{
  "n_kv_head": 2,
  "activation": "gelu",
  "norm_eps": 1e-06,
  "rope_base": 10000.0,
  "attn_scale": 0.259,
  "init_std_up": 0.0941,
  "init_std_down": 0.0,
  "optimizer": "adamw",
  "lr": 0.00465,
  "beta1": 0.9,
  "schedule": "wsd",
  "decay_shape": "cos",
  "final_lr_fraction": 0.0,
  "train_tokens": 83190000
}
Each number is 500 + 50 x the weight over its row's rms, rounded and kept within 0 to 999. Layers, rows and columns count from 0. Numbers have three digits each. The size before them is the row's rms in percent of the matrix's.

# q: layer 9 attention query, 64x64, rms 0.155, rows 0-63, columns 0-63
# k: layer 9 attention key, 64x64, rms 0.15, rows 0-63, columns 0-63
# v: layer 9 attention value, 64x64, rms 0.172, rows 0-35, columns 0-63
# o: layer 9 attention output (transposed), 64x64, rms 0.168, rows 0-35, columns 0-63
q0 148:568520486491448522541525485537391492445568465552498493404611452516450425586540499489447519560423476558499579498450540525421511364542540525428466449511489489493514524487465543520525587483563515
k0 096:517548439517526470571434425505514621384570540566495492490552425561586558459477507468534500486481520441530583487542498545504516481438499524555525478447505545523461612540558500467560528438455597
q1 068:450469467574471554443514535468447429463579446474533538484582510557428476614555448491527515626467516435531581468456537532414530441472401503470472415520482505481507475404548459507479488502519467
k1 122:475556511498536519529434497525435579460579477580550478455501384560553537460525493480523511550465563526482579536463524514428583426473555532427458495455532522520495576516537478553555561385510606
q2 094:559430452526530493466524466452394537423549468495423369515501558474491482582557483547459533577482472554398550594433546501510508436516557481495493460472456557497441460470578555542511539505543554
k2 089:544491586500542553543425493501527571386531521471517518410546364588501588376553460504454466484439515459428582477520465566439554493516476512478418456488510449527503548507507510508477488462498521
q3 125:456458540510550502435444548445559516564500463441502456615425528474545540444506482532619503450557502496499479505516501468567464597460487420590542574561532540469448461481495457542508403528407463
k3 110:428427508459482499366595436512529403539442513483479442488413530441464435508557438556522479502539440504452403481505505518572472543559517459503520485501478479477462405548493454493488442549565401
q4 123:514452500433540520482523478464566490583469516463455448579438595445587548470551481546515507457572485529468429582435518469585450587462495421562546569590492566416490485474520506504508425535472470
k4 119:434451505484469508386604530485502380579461480470487488506506539441424453560523424472528470500527446535488372487441515451516499476520528476469515514555495521446473387496513457501465467575571394
q5 082:428552528475548504591489480504510526545514516499600580496525473547544635458434466480463516402516463519563433385587512448481523546448461516496557582545530439495551456561497481484483477473592479
k5 075:539458439579514449542500471437515496443566471552554492579543620380438479527522501459441487406482451474494500479507536439478482554415455518464574451537456583494479473510516512494471380503416470
q6 118:483560489484504486539506504558495453447516505565590576438583375613495540533486489442447547457383512474518516474544477606459503453510508567377535485415507454556527505481500472469481524478560498
k6 124:565601520555607513541427534490454624451529464501492526526518506605555558500448526468515487458409531461499609505471476491476514470469446540528568490511481442562530593502487535484509546418414548
q7 071:489489497572450485501568492514465429431536540493468501374477507481454502427536504568496523601421432449456588589542489503433480432542548564413498541446503555549506536514475562582533526547518577
k7 071:638534519472562451435567523589477573420550519532489527471565418536434432538448504480474485476369517495507509508474518548519519477503516457553508520534512516523564573444457547444554581467411546
q8 093:472455521484403518486495466564479487547534477514477540479483563442396442424536491583466465607539459535523540516473592491522553505590637512508439457552479553434600490477514542449543438504464501
k8 084:423516387442506544457569585607420463566565467475491434504457505470467538543413538578500533528446498521526481508502580416487571453494455512493441540507460540485554481537436556565557562510524439
q9 118:503472519508514550489487504502573475487492469502449450530445566424509429523544485550577430535570519516479451521449464430560479574470422455594533437555538508448381474440461440509502390540403554
k9 116:427475516502459519448529534487527407583448455518508501492451522416443453506574449463556524532596436622452412528426524440504477534482538510476519531516562536417448379491523495556460505508571466
q10 120:511541499509543472473432529521442498506512490529621582484604414632534481554451493432421583434427497491547565486556486556467513433480519542423497489425473417477523490492539489461524517422511477
k10 115:551568500515551527551432505498495615497514501493498549527496433620596577537450527511491505508435519434555610490530490583481482455493491530552522515482513401602550610509496516492517561488416494
q11 081:491455519497510529589519463557481461505534457470516436468527501491508497435552461558418519601527452573452439493473441500556513443568517419493456455617446438419495454422479534577425489573488587
k11 088:590422451464479436454502573517533452494570550550539415515451490419494432500564521541534480473501440551487404448476562542537550504522551526403557471522519521474525412520556589543513522562487607
q12 123:512481543463472554509458457526586414532419495464486436533480524435468466484521469534537452466578484536431436579467501477545502590488521413555510468477511529501509440466492356502439439624544574
k12 132:469451536499522503402576545481516439548438383454456504554546518427425484523609471479544451495534478590436421493406535442499498507484488551504545488542517577470443397465504506528458449571534514
q13 083:586495450470476535453504438584553452509521602469415584543484537496530511449502394489468508435572484510464460553530597437455534533420478405522468552567521564441456434507552491485549456477489446
k13 075:388491550450544554535611449503449422555428495478481555486524504450536571520548526507481574516487432490508503517428530505441503495471472489449518552514616615473481424448492545606489452459519431
q14 113:503435475461514552443514547495586497566486511409474427555413538363441499450534526518550479480637489480479419550452506435577478563516473472556545463534458530442449488473499512511505448583471466
k14 123:411438551473438458437593449511512355558485474459479459515500483435436453506527406479527510500540462513421439488456557455471476515468495519445482510523558549437439363515499461512453469567555479
q15 081:522564572501460476460597567522537490505519496542509603460597427581536425558504519452480505525492535492504563483516488394391560523468478507507517562461528512497386485554452541454538468390457471
k15 088:433542602595591552538540472479452550460498424493522582479586539593498547440488533444502491546452544461538556479394514458508509524475496479513500448486585549496473531516425480564501479368477482
q16 077:480527428550497488574446565473493507509514546455471511533543467404567541474479559545400527408553499582440450454470527489555542506445587527426433468432456518394491504488461610469480498548549452
k16 125:478482568411475442460398532398513475484440462464412488584495490456502459501577502488513558471574539583412486537551536553571472527533552512592553498537417461448475495482504477519579515548452572
q17 106:499503548493497579507547554513582437510469471452436415591477545385443510518483565427517504544520460541448443542465509534523536589508497433592547489554558577573474492459541443483483392555496466
k17 091:533458483439437622503573481496590402546510513483457488631469552468460434546501397511526546466555514468475436470444584568515503525459504489517463555581511517485468407496414494485531486543521456
q18 095:519461557479530587538510544483537556468511442487564513541567600555493509547448602478471551518475473454558495535512610558539585581452597518487407450472503555578455507497476521503425479460436452
k18 079:379460574481521520560465471392503566488571492535575549520508476491508450495497542494538594481539474643561451527559562519534523537520553551473436536506515546577418506389511527468470545497508488
q19 094:488457469496463428443445462571559515473443476523526485505374497509577511476451459453486499507558515421546489441461528476415549427621478575505580587529466522545594527560507523421517563461503504
k19 100:490448522529533412449462516545519499544482493462454564440416540454501501478495506515545437461528448398508501505517594466442512477573392535490639546488472452534504557595489582432483552499465586
q20 103:503564549516489508559525555493435557521477422479538547572470480457506639467478525537503445458490541555572478515462510510503543603470589501442440541511490607499521533555441527457529455470458355
k20 088:482479529471514573515454375491429534489501511596567503555463503400528472439561665537546470485507520555502444436516512565544500515557572482480530575506485518588520492553457511507540426479487564
q21 103:511513472597597479441466566502517522506551586503513493511478451449468475454504509542488554504445526496483566551584422533574514493561574475535377495404518520412442515456492500419591570495469565
k21 100:435463545580548406440445602443475446520469491546486498516507573434472506503546458488469500520507537492478573583550443469531348528595531495604474440471479533474465512470488417493498483505420532
q22 086:438483500518451498587426549542483482532563534458491484399511559435566440552545480421437455418508484462574471483478511469592497444510557528457518402393508492496560480504465538532579506602453464
k22 086:533447562509494463545423572412581530502499514539539549532496506576432495493572461428465446397457463467590464484505566554577541544499589540589514451496426523464529487542557517551521488577432485
q23 087:461508506489530454538548548545474398527474592491444482547494477481499536428510414610397503476523465532492507606483543537549390443418440500440452503582488501466496506424549524391511526510527523
k23 087:574510521463455463537529505464571369479440517414560471590492414530526535425536494540429504498534520545448507571560494595542467459556557479463426470504536545424581506508569459483489454433557511
q24 087:483589509534442575442521547497454565449508455600537495434522479470484514520496545478618532565484478441475507610476597428474428466422543513520477519584524519466448546504531459560579417542480497
k24 080:551572481530502560497545443493419544410439456598529458477501553409480449539489503520482484588502507394518466509429477509520436487570477534491377487592520504486531493491448527426516440558463599
q25 094:514437468492540556499525494462510463489470531556567384456507492502502408489498435425490490558579431491486445531469537473442548464419485585500532474582471449534485437621514607458500389507460533
k25 098:423501511493503508534403486405526556452512501491551442459422472526579425404505458578500548502541495508566593485523517447532561412439468503433473461549460456481524403558570543529478437439529547
q26 092:513463536503553387466532483457587492446431588494524497617501566527461544517529438553437522445432517514464568537593424518550484500534585500491519558473438478604466479477550475473536534458445430
k26 097:475394498563587466488501478595567523493549513500582532556481533449475530405513474438473497471510489521476556610513458421492545487452452471477439496445563482589469500535515549472414435392454439
q27 094:474499422598485456504493459525458540399479547513464414504541556509617621476590501470456591520512489511450524577495507485526432538380513568477495516463485560491482530564464517473537460571442488
k27 093:507531529562465440475501423477516555451449482484442463557447467429505437325535467383460499511460460521465527579598511473509526507454513569542536424515513500509429490530546518458499477558465597
q28 097:478525482488539476534508529489503597418472542496549475488458518543440569557477459396530358565537546504515502480421447423483570489531473463464520470580473450554405547502560538535505412560440444
k28 093:566535458534533515492512417553529575387460591572501538508474537416592472485444518518522505484571473461450486413482491497465614464514458432497502460549439388565442511475481544560454468490452466
q29 078:608417540517511438482558488574527523493521472405467523446524528522566446509498408465438479522487484361575587440459516467468467527586460485549584549436399528498472566506505514509513528487469516
k29 082:469401450468567398541463441533472538437516555538492447482417538525485500514450550454471527496511474404580471504546489489482427613468384513586535545433499537519508504516531485389425489522490465
q30 092:537467533455476524503581540566566419499531515502500455502520530540575464547501470401454511486435406368527484540484551556456500572446518531474542601543495513629591495546462431501502483456480479
k30 087:428447599478511473512510453531527506496620512424575484573472421545454467476446439456520481504419478471613500469520569479499571487490452479411452524526509593542514462588494462413449508440534512
q31 086:383496534423510534491546491519531459571512494518518554469387482492492543490436534457494437470507472390570447480504453441490586454517491524464460511444524586592583515488549447576476504488601416
k31 090:525501534406520545462467489553548496584534440461512614497561515531482582557502526531495466518584472492560484484478550430519597428581495447433486530521461497548624596454438426509514560504526500
v0 106:544463554495531526476508461465517467497513524484469524509566552496546487561511476406436467460528362582610445470514506465422434569439532510448506547497551579550556474531531440580468425576548437
o0 095:498475458383492517440553506384493550525468480427546434484591554549432487485524490475557447530505415539496515522448587443531507476476536557477510451604410563530504522484574479563457522481601503
v1 119:498442458514501531441478498466434471572510453460519461422456484509524469483489453506471418491543472384488570412543499453499545508598452471455640541494452496464531488374449469486419465426461545
o1 108:532559503557579521448410524472524554532581493536551510492505490482590480471521601552480422521496546462550529577527495493520573564510528452569574449489436555562568554571502504494557409413422507
v2 097:493417451433505496543462475511444435473494446463533432522495488510458547495540498442448442419573480515505494439492532548496607379562467560485460554584524512510541465443475526579438483494394611
o2 104:533522536530516508487499538490527555427563468518424571521573606623529528454550466450546579497483568514605598521499530481494441529468491562582476471485545573509463412537473510532524432461495417
v3 103:548459479406496492514486569589475436517487531499456529548508465555499560500566523582539513479518510499496536611514495463427594559556518540574509497541545416429541449421506449452633584519490481
o3 098:566503519541505484544536452553484500400473478548525485464581510520485472479545565465407480477475436477396464554489467484415564545533523585578451583531531466517449500616490556444401582466515493
v4 108:539514470341452514508507549543510468548446510377420507481504488546577558443544446424485558594525503432525530537499511527515462446492524489520459569525450432479477488392461497508584514468467579
o4 112:513506547584533602543543403485484438471568539493504530500575565495512487545515519563476568502447543417425524590486520480470474598405528559630497535515505460540484453557486464438434513450480482
v5 098:499557442479507503511464510483471489459516518506534508425489490484496529495488450460556378579547517497403524500489453456547519445393424468491486494458518478472530490544555406479326483538425383
o5 103:560451571539498493521486536537482352472492407416577534493515495519469445494496499475553497488529478519524525492502467495510438504492552549459586528416472543490544310516539408516492428536471463
v6 101:463585526425530538449484447601512514471448605437456612547452541475475539528461482452524536540432544475498446539545524545493454438499495491520472540544479543496497479604475444427502560462483355
o6 100:520481440541497552492500469547506458501492588463594510502485461466561551489402492462508525354482511410533515403564491531438516446460440527451520590433495493490508451507446532391437568515444447
v7 116:563533535455586475439493430543425432461449475393455440462499506463558511459462542477539536440534514485575484517547434531557462487443474421465489502522490489499516476559408492509479426451355593
o7 127:534484486528509504533429520466677458469531553516516532509445395535470557405467492469584533501492519448515479454490501551476503589458505453538600434523412451499548419527492516416509463472432522
v8 078:436532480540511478455553492512539579527610451484550416437480418505586413536571557497587471425475480486484395503501478477521500528492438440557564505474486541451566629505498462449512453482544517
o8 086:414437439503428480482487537533517598544393510437620472521432472464471501518443514461502499530547518484504515469521547491549448423498500560443483456529460438473393618494538543465545517569538587
v9 087:537545620479488453492475489443597492555497518494442464500478456595602487515436498523459508398488531504507526636456472513490467563562555515520481597448511529569497495563524394461497512540565459
o9 089:554510483387502490538577465493493447406429581506424450456523533519542508453488475507510436479419393557467481528478517556519518474441450534509377565586511463511435588487527466520419528559515522
v10 085:484533498501397436494449502536609438507495520398491564412512491508567493462637474461515530508505526420542496561565476474435462426458509495528504573549431475493549454526489444470451607557494455
o10 090:570512495517554569477549514533473482445496543449593466464571470525538458473495477469472477410493505402520480503537476518503522429463396526480527628465495441457512555541472491431355526486609452
v11 116:478453448507429492429496531386490494600551509541541520522424537457515450505370541393466488531552458470501511469579529452505534487565510379461498501477425545453535524550496577444455479477529435
o11 106:463464444478446541405490528480404540558472429592537405522523523404515504463414450541545413489553473500530441489449514502503521522515562474508569398503449544409505483574551558562542507526501560
v12 091:575543562505601412579537495439535526466397491448409457530516509504474503435557469562561549516434523478509558593467517525502457515668480429515568487539446535466522510492524470488530535480481516
o12 095:510525407506520472488539510500551465513536559500411516430445558613502585521466521537582414584576487541521507399434503443554514463464396464545530564527487472474520609534457496459484515448490461
v13 100:527487524461595521474498447536469536392517424521596509494450520475492464519538578453493434435515454511469485389428538435447578376528541522515555437428561533525478460514477551564518459451456537
o13 101:423579542500461439471480567480547525479483468539450522577464554538424544511506565536518415465388527541548618442474555507508516510552491471486566452435563546491511439514463525646521450532513516
v14 102:461504480538475546516518439527511534511525537514465538579470548479503423496383579536522472495467492408481487585452632504578507554504518391587545466461557514573520487544480527440411530442522429
o14 116:554476497511486564466592494519442508529482495486567435497397560557431414449433546610538394543541456503436492579475558529596469491531508510527419482540480573500404521496549545543532493516513519
v15 108:559486547501496469511531483519547519462434480488492510550433542517589439533580517537556588574446509484516577450465504588557451423489553571550461545565427379494543480489464493485504502479369562
o15 122:463480452505498535443515460513450468441488566484493564485514581574585445626440467513472482580440525542429544410535469498529435505435522503505446546480545423499497464568561437512419575487451412
v16 103:529568479451552451486447472548484484477438663465555543557496445478494549436443478429488512480429560460460506465574421478473467453511465435506591470461628474456487457469520491442466555460459537
o16 099:611486491475556464566512470558517476475510583504473519489560480472573562481412482536431469367508484393554512476566442515514536504444419476555578575412510445526498476520514488405456472468469481
v17 104:528550473408543452493435485576512447407473573476467603582566520518488577456526474464472597447451565481506470567475529587488519467518509526522550503498596417485515488510542539486634521483522534
o17 103:542478518508491470530556456551593456414464569510418540469586491505494542423481457488483484416476454472495454465537490508443550465419404547515567531435589411536457464556514477401431563465533471
v18 116:428470457575538615597534594498558484498532538557539527494422509484469507480497524566615506484454536503481532595437398482499529595549518476501506514460480430540463493525567530438577484556451537
o18 124:405511530492422516564520478513463507549534520596449413484441469466507408539537496532396508454591460497455436527500518398464450462464522428488464596548540468545452561521532493440516433578544467
v19 113:440488451536472527478410412428520501508528615565544486478526476473560513520481470415549445564595511422480508488501458467517660431481455448385507492497532527511491456506484446444488528474567476
o19 125:489541488526531533505463544541614511457584483500585582499549499454553425606523501434578497514515589443580529490419424459528502416514496469493585492396574530496471488511426505510479547486548513
v20 093:458496437503521523549564526466478541520486408586466493453502520471550486568465560509531484543500415591463484429450618468526656521492504545620438536512510588493547510492470542559503451468506501
o20 086:360439498559496508399556559489567510537476462542524479493425585496426477558497459480579442531524480553525548527492518432489467500604495563501500470562508584506459418493522497615584513503511524
v21 077:504508438446520490543546581516551600459444532486498573561468548475446452536565510571524442493426456443510422482441537561446472496511497459513552420494463400498556537617476602454541453540478465
o21 078:510420469408464497511527530551477544575513514450445381568468524547385443486471432520464504468551496555458527537545577463423452556445584522491527435539443463403433571489486538544504474513519470
v22 077:549522514544371397593458537611559457480463537507458451438532589488495447474518501568508461548520489522489580544527472460591484437558579485506468556434491496461528521463514479447546562505503592
o22 078:510482504457568417434550512625601475476547508452555529525553528476478494581406450472533493495508518459452466457534470491484500507466361483459467627493536543516480548522433454444428498514491414
v23 119:409506573555460453488462475386539496446528533451531601521507580490520437543528456377470441464469514458484506504547447498450462530569539547408514580429420467530545452512562519495574470549493489
o23 131:455444556463482526446477555388430493540574498485520480541503510513503441539417437478572492477479479476447497478462501462575513445411551492490596485445433433373465547497505428534463443566556581
v24 075:492453471553527482525550449484520576451585494561517526525503560426473494546468519522569511631519468440427541528478491506384534516461493463488543469423556547539490545632505539494560477537523374
o24 073:522463558369467527509495592531513525545503421406541443532475525494394431560531521512498409521521535572510546556461526504553452489545557500484515434460507569423459568429516505591500504577555515
v25 090:493449596572529508431517524400517468528538429599437486524516450463556483553485555536599522511472434428579564530531560428453538578455567545467533540522478466475561530552494493458556429471455543
o25 097:391456438522526436458497459390524511511532450577523443454492500431516498510476559558526499527587491482475459476388476485527555447490516517482431500555434499503472604530630574516546482518533591
v26 123:461530502585476453533453501399545505507569522578566526487455493483495464623451523480562444617536568440458553508425478467554551481457500425535475522519498432435396538425448466474485462507548512
o26 124:468536513538513456463454495499560436520504461511451545477522502405621474662500531514480489563496505460498482457558470537508482504488520360459476567464502450430530536605519411563574495547507479
v27 100:570484416548386506557485408503472565466488505571554391523451518519472418527454567532538483522513529451424515400424486453588546535477465567500473524491530529572435497482468538495497479515544599
o27 093:396523488505498429496434527506525555524488478511444561561374508538569499612556496500553483576521569507489501585496539548563454522540497462601500468477521443479455502495562473509628489604505507
v28 098:425458430623516473475530548411447523516612506504522526465511473509531503551448531507547428468545466533444510454513510400464511541506395525468566504417475546468563503511596461542493459561544401
o28 092:440465524543474491541503543443478555553465413487572465467476538449425390484475507442511493524577439467534511525479496448567547462555530518424481498485393550488440573468620494555594482546569555
v29 109:559415453514562508496536493455521501527477372547445415503434507544525453512573480456479439444522364463527513468497524450396546547476446512423563538492451548547591480527521458566514529448470460
o29 111:448538469434512581453494543496515601442503452552575420476528532545399514431501583572540484525507561532515543554438534527450508489569515575457491449576473556555526573482500554617531491455536539
v30 107:463436505448604463460486504552485487433487396519559463476520481536473578525555509468431510403466434551469486479464560519465593425504444526447512510555362541514506461459547486508428471474410561
o30 108:528525503555483510446382562476582508487504508573385437549530487578453480477496499462550514466463533533570676557494536520522484528597508517513502419457533587487552455466450515542487476540477502
v31 094:519525436472510516593471476530474518426500457534532494550448453456437559471515508524466458572608566482419525508495490424501564390540405532455490416555486589473468494509600454459448499526445576
o31 085:493514473549465497515463579618526432474512443472593538512553511480452534466529525505530571520566556536503493501480450405499561521453543459490582521465487573522515286488498471519537502454541493
q32 066:497467411490453389616460517437474494608549517548479528451514501453498534504474529476512486559596483488467537520518526526448577449489559595496496520461510566542573521543380510509459490483538620
k32 099:519448521443547456483455555505476453593411539500439500564508554451463483456501501581516531443535528551576583521443524479433472505516498537432526480464469453423459406523432496555587546428608430
q33 076:607530429562471554527596442551499474521448516559491446539499555536563485551515592530413506504502463553500465545512564436450506474442417584537450511571426504470479544505415547569543586465512484
k33 079:446476519587507496549498542517436499503569560442555592491543582539520527520613500524420467565475523558535482480395421536410501514481545466578482530533398546539565512522567433549487495497477561
q34 096:549478513534457409451500504504496502458571508497533584441537496384499437518504442449658549488525581551475462416509547574470548540465550527486568535502478544512422518580407490449480445483508503
k34 086:426494424478540521429453453435598529488342532449446508479475432421463486515529558490524473531485452468515572472556501507525394555514607470484570497460532546463485460474479532525545477518438418
q35 061:493480510527591458488597424565502488392607511608560459482455527477448619545459491519561510477528490566508537535613508484460428484532545519418460475553499525442503478537520491502577466539518467
k35 077:520532509473542490522501433532495563490428414419475501401456489478468541425519485474629487396493580413504486514487568494475538454505470431500549584499418508554531481581524519522557469437417440
q36 087:545521525474446527517548456501465454511463480415476578482487591518501453486562487428555525481528510507430453499468540487494411518511465505577594567503529538355389496483520480398582507483414446
k36 082:522535482552523582530517515633535494503446561523484478437502434433403505417516437460429522509548457392544531528483522521496588548466484473485522445509529557491580441566386574456509488488446483
q37 086:483454514401488519410519545471521520491440466434495484499487541457438513504493539484501541423550505490582549537547382403594451571505509318506496539502533534498471508461537403523475528499476471
k37 086:414426390409580453391527564521499515478531572453459394448490533438506448497436494526423486412486471478510496531542553523497537511493492405494476546516487507474519383537527464535495433522517443
q38 081:442530451445532540483581545427556519548524543504490404408570519496437490489479571415461451414559583427539529549433469482496469492544555389503476470496495531421490500482477398519513487569464447
k38 090:484514457594522436408555505600478501475458520426508475419632605432525458569566470484485516483486494502443473494489523499549472576487526383495518604522496434496591473524510474460519461516468528
q39 091:505435483518548558503498555488453546474503469586495438479453432454501551501434576544487401481465457474489551484552500573479520505494510383456395502369534457610560562578527519529470506539496540
k39 100:596528593463494462545611505447587443510560503400413490500556499544534419554557537502494566451427491482569539471522447496559418455533577430473551499525496467471455531456527498561509430527465505
q40 108:485499523576511405429422462472506516489546554543446438461450546398475419492538569472505546483539506552497545485445429462514506616516595569558565565453467530453452503479470493494532515627513514
k40 110:365471473435440503398559479532449525483530458433480487511471508384517439459524551474540590453501467505502465518580511574556467552467510380483441447541446479516537497447569472566468510562515458
q41 094:564474544569421403568450483435389487498492504565452534483455515518414440489460589548594433466529494489476533411407471546505513551473539542562431507465505504510555507519456567448512463492469582
k41 086:476525507528471477554516516518417491567613525533606480528544512481454493502525513382463508599571440525508411449449439465524390503468533504529465597510577550488550468452420490534483546446547477
q42 114:531447557459580546479528508493540429442446515443468514521508555537479442582531507480537543554433415511430498550549525410491414445504499488539524482600493513437452433431597493498537550543379455
k42 112:447506481500515509524507529553439523483515524571625488522572462483457523504503428462532404467567488558405402522523444489498557586406414507500453582521432557537575434547504570465487470472461487
q43 109:444468556516529549501526513487568507553483461485504524450496526499518469441567451426538563493522517566472459504529482427542369531464473353570532573615551501433445460466487451485511490569404475
k43 097:445415445606513556423557501506475504460485457442513495428456552473535527438460522400564427496461497573494522552558576450471512565433462494491473496509501423473434459575647460476490516501467506
q44 134:445507448519475375557458521536487564474486513491529563472475559555570537471491520569482510533465535472471589489471470564436544535571476551523575501350523438605548575593505497523497496493483562
k44 083:532567518542460424547377601477519545567514480459468554487409425495469534550508497538470558513487524449549524448462465533534454425573517547509569519451568455522442581443446495509555564539552584
q45 124:559505512426594564403518522540546523474518478411479523474484588580549509466563511524422516506428502549521565628549502503471469532562542437532573536423488469495529515457553448586573543527467481
k45 122:618488443460506597455455587559515485509515480522378487542520458475537507546506571524552496447574459474399527475541490496495447543504490392513517443397545465483501542554540510513574418454559471
q46 114:546485493408429457499594569503527442516417517440465438478477586492430532464490454535531507499508495531443518515516567616436535469539514476547544423539509404523406483552555490507451378466539483
k46 107:524506469538539508472555483531480538435544468545551474476592548513507545480480486537523529424420533477473447562412502553486598574442477487503422524510437430459461434598472608385521475463431539
q47 113:523483491523427450590501459511459504444497494456595545481567477603460524512526343452536541484473513525506517434535441500516549566440445673414527523473528476510505488486507536540500469474441510
k47 120:467478448519548477545444537482472506500480533546570551492358537564411544572428530563471505546420539509479538500537420501438516476526532615531523486382535433555527519515576529492553537516523575
q48 129:489420571486435496538528576400561415574472500464446450516457518498437486532607415524569446522537459515451473494483566513514513513523554507580532443513515476500550431452593544569444413544512550
k48 120:482427465442501549498555533462605466495432511438484434535483524466418517498561441607559470539594507518430415576489524500562504507571437439541469444554441524387437457484510530531522479458481482
q49 127:418433461507495425551525505433550429526429533459497498474418521509445510540505430495597394511587427497461385473442477499522496533514442388529475553511503440533473439503528586527476499543433490
k49 090:487519505506473516464526489441548514511484488457532471630517522566524486547502521533469396537523521460523409527382511452374559580466573563527462433540462451573459467507465565558518452416520449
q50 099:562484485399520457494491600592516471637440478488516418529481527559487520559429528515504479452497508525485503473495520439531599546547451603433587546431417471547456471521490522485512571518490551
k50 109:530462497425488509541550532512557419574461464400442518534477526533486416496415421523479457460580466542516477541476493377498477512583530530448602579545528477520553553533564424493567563521476495
q51 094:530435530454512555567523414541506441553508462471470461426453537477481471445588508496542471529491448578410583519441558511575479453580472456532499469507517471382457423434517579504507478532414575
k51 104:495458504543498487574571422480436461462463431578536422416540514533493514482532546473476583566496406395475474432500593503530557464511509479533500472597541542534514495472554591555456469470440585
q52 087:522480558505477449475447432469482527535509507488521517487484425446549455502554487425560470481486552475555441469589385532542459540465388596538463593415502519443552528443452481527477612456455549
k52 107:550434443426530500463509473587564434513538519437392509500431498393504494514551504508546522465498492537569617486548480504538466537524460489579603475439571529420465469426440466520542525573504541
q53 081:492464407477539523480479536500531535549501480418458421513431458582465584505485491514461480495562467412456579492597470543560586504563555471450484439524455484582447404465503498627511534523541480
k53 095:558464455464489421494422564454545423562467515418555505553431490600484492526385523561422480480579495539501418503448476425488504459547545574407518445497494501536426491540544437468505501549536465
q54 098:586498470475549438506503562543505561487507568600508532515531486441544526469523574541416512487509398619526510414440556456447605454518521495479580465454558500487550519603556546488462451476490469
k54 102:504523568521445546473566436527525591505542359526532505480578531523581498461487583566486553477444504544603467425445588463449525481484553470556457547590545455512528509509467549505521436471568496
q55 091:425478489497525539512466537584516481513413556535440631497449473405481486489502497438492476384489500545545586522513489462513432444468479415480603579485606507474489525542564441472459557493544502
k55 107:399473520458456560513547510587550475585515495535471553440410496491490516538497543469520457483446430492501507466553512409592431452613513421496504552494646505560455480488583479533509527485485453
q56 111:499553509441406491502541564490505556483460567463485499483532462578467561462564521643537521552437527428471517515459563573474533496623465485571606449490526501517556537454554431513562488507565487
k56 106:409506559471463450498493603422568571458505489513470508502505482546490502459522483450589502608411467489485493519563501576517508491460507491525583471400547557496556568496661442493466491542472482
q57 083:555484488582517554564607500460524484468484454488504533459605487451479484441494398398489488563456599474467437559487500519495467551475511572539498544564575498463543454496461521363508442548443506
k57 101:524492487501579513521528472553458511407518510555453468401529483437410424486555497421537617498497492430418439615582471598483516553530520501519482507552544528442498491489455503456429483491440561
q58 101:485497445566593575475573522528573546512486531501564523529593495535544523492446551442483448534469467374518412507483450477457496601428455525481526573512518511593611555557515479491461480521535440
k58 107:470472528533489502370528485553574472417504513435464560537476551459494478458480546481514566484394593478515525574510504436444460561463491483464507526422444414492432482572393472424561499485569505
q59 099:472476498487500491418491557503587468546429461465440537591521460434487432447449599615474577492482542470529588603426472605504528471554530522530493429465499521510505479516536435475575487482518439
k59 105:484446566576520509460456563423459450543508484556468508495446535454521509521454494512504430607491424480452479508526559507549449468570434457512428511444547491564615475563575497454454531598392523
q60 109:569538635561540587527507533465444545528535405535483434432443566484540568506590478483564543439485592454478458476388523446492512528532540496519537487508510490446440531479441481561564524502439532
k60 114:525577439485504539538466565504452533572479375529549417480493601535530482472460489440556551585500504541530451499453466482490537462468435562435600616497441486447552555492516454552470547453530548
q61 107:476537578486527480484500394553562468467504486480496494527428582364475550477472435388575501447499574481448533502525509523561464562534474438502477480564540459439461423516374503466473521506433465
k61 102:485489426440483500574560463541437469478505527580524458469447559498431494490435521431483550496469516490421459456515547576499568461408383536368473432495544487436575448509465535455465489446440499
q62 104:474513489575542480501475460494442572544510557521487370549427491369547515552523494519499518434603493532526516473474487489519453437536411450454428560595499586445435563527493522494465541452433492
k62 110:515534482466448506565482490523524574588562482448520468501445449402553440566429551539431499456576481565522478428461490480502489389401461498420498494504486521467491561491496490518465591560632498
q63 114:664517475532427442542542530510412441513528494482476431475566470551480516470503479552422508561532538469435487547456515546487614453545572568467494493551457523480501487472550593484549420479571548
k63 112:619503497477466464554457456395483513496475488562481489523581397483515453438507473537487540441633507453453484544463583545494593447591548545528513460548491595485487478513499567447504458430497497
v32 086:505523501487507514586503488474515537432424511484584440540543487498467599484477522524465512563456524593517489507510445532428538582596476486454470462516514581592635566533542447453515502496566389
o32 089:510564461515503536399482489555469539543488512525450544521455449443495566429527517473490540468553556513504442501529461452478420488462518399451494600435514480465439622458476530392426588442568471
v33 085:476490445461547462537513401578517486419548592447550424470489493495545493477523545447510463481503522492456439417502514472619406467436495455392492584530544515416447509416497419497533526497462469
o33 089:534545437495416489553484572479436450499464519483507570486531482595496528466406440498479422571529532480500483535502528477381536606538531559527492452493430505552441454578436604557465436454533518
v34 110:404507493430447408493544539505509492505611462459464551550461500480514480425463474511557485463420589436448475548488551530515463493356430449452532490497615455479438485472479505474531586473518538
o34 107:571542567436532462468461482587417500484579492512425433540393512493363406523479474504502527458565429555498498578469451583527470510513512566431460533545536493494466484511549460516516532564564545
v35 089:419439573461481405446533508443520504537466557433552470416439540523564501481515519476445512435564471491548546471524487486434341501503411480432525547485498444453467516531579472456453489568469434
o35 087:527555484533454546479437466434482550539538471535458517479532543481511440500482428438505464444393457599500423486433581542568498425410588425536502579528443528465576504504456518595496557523539508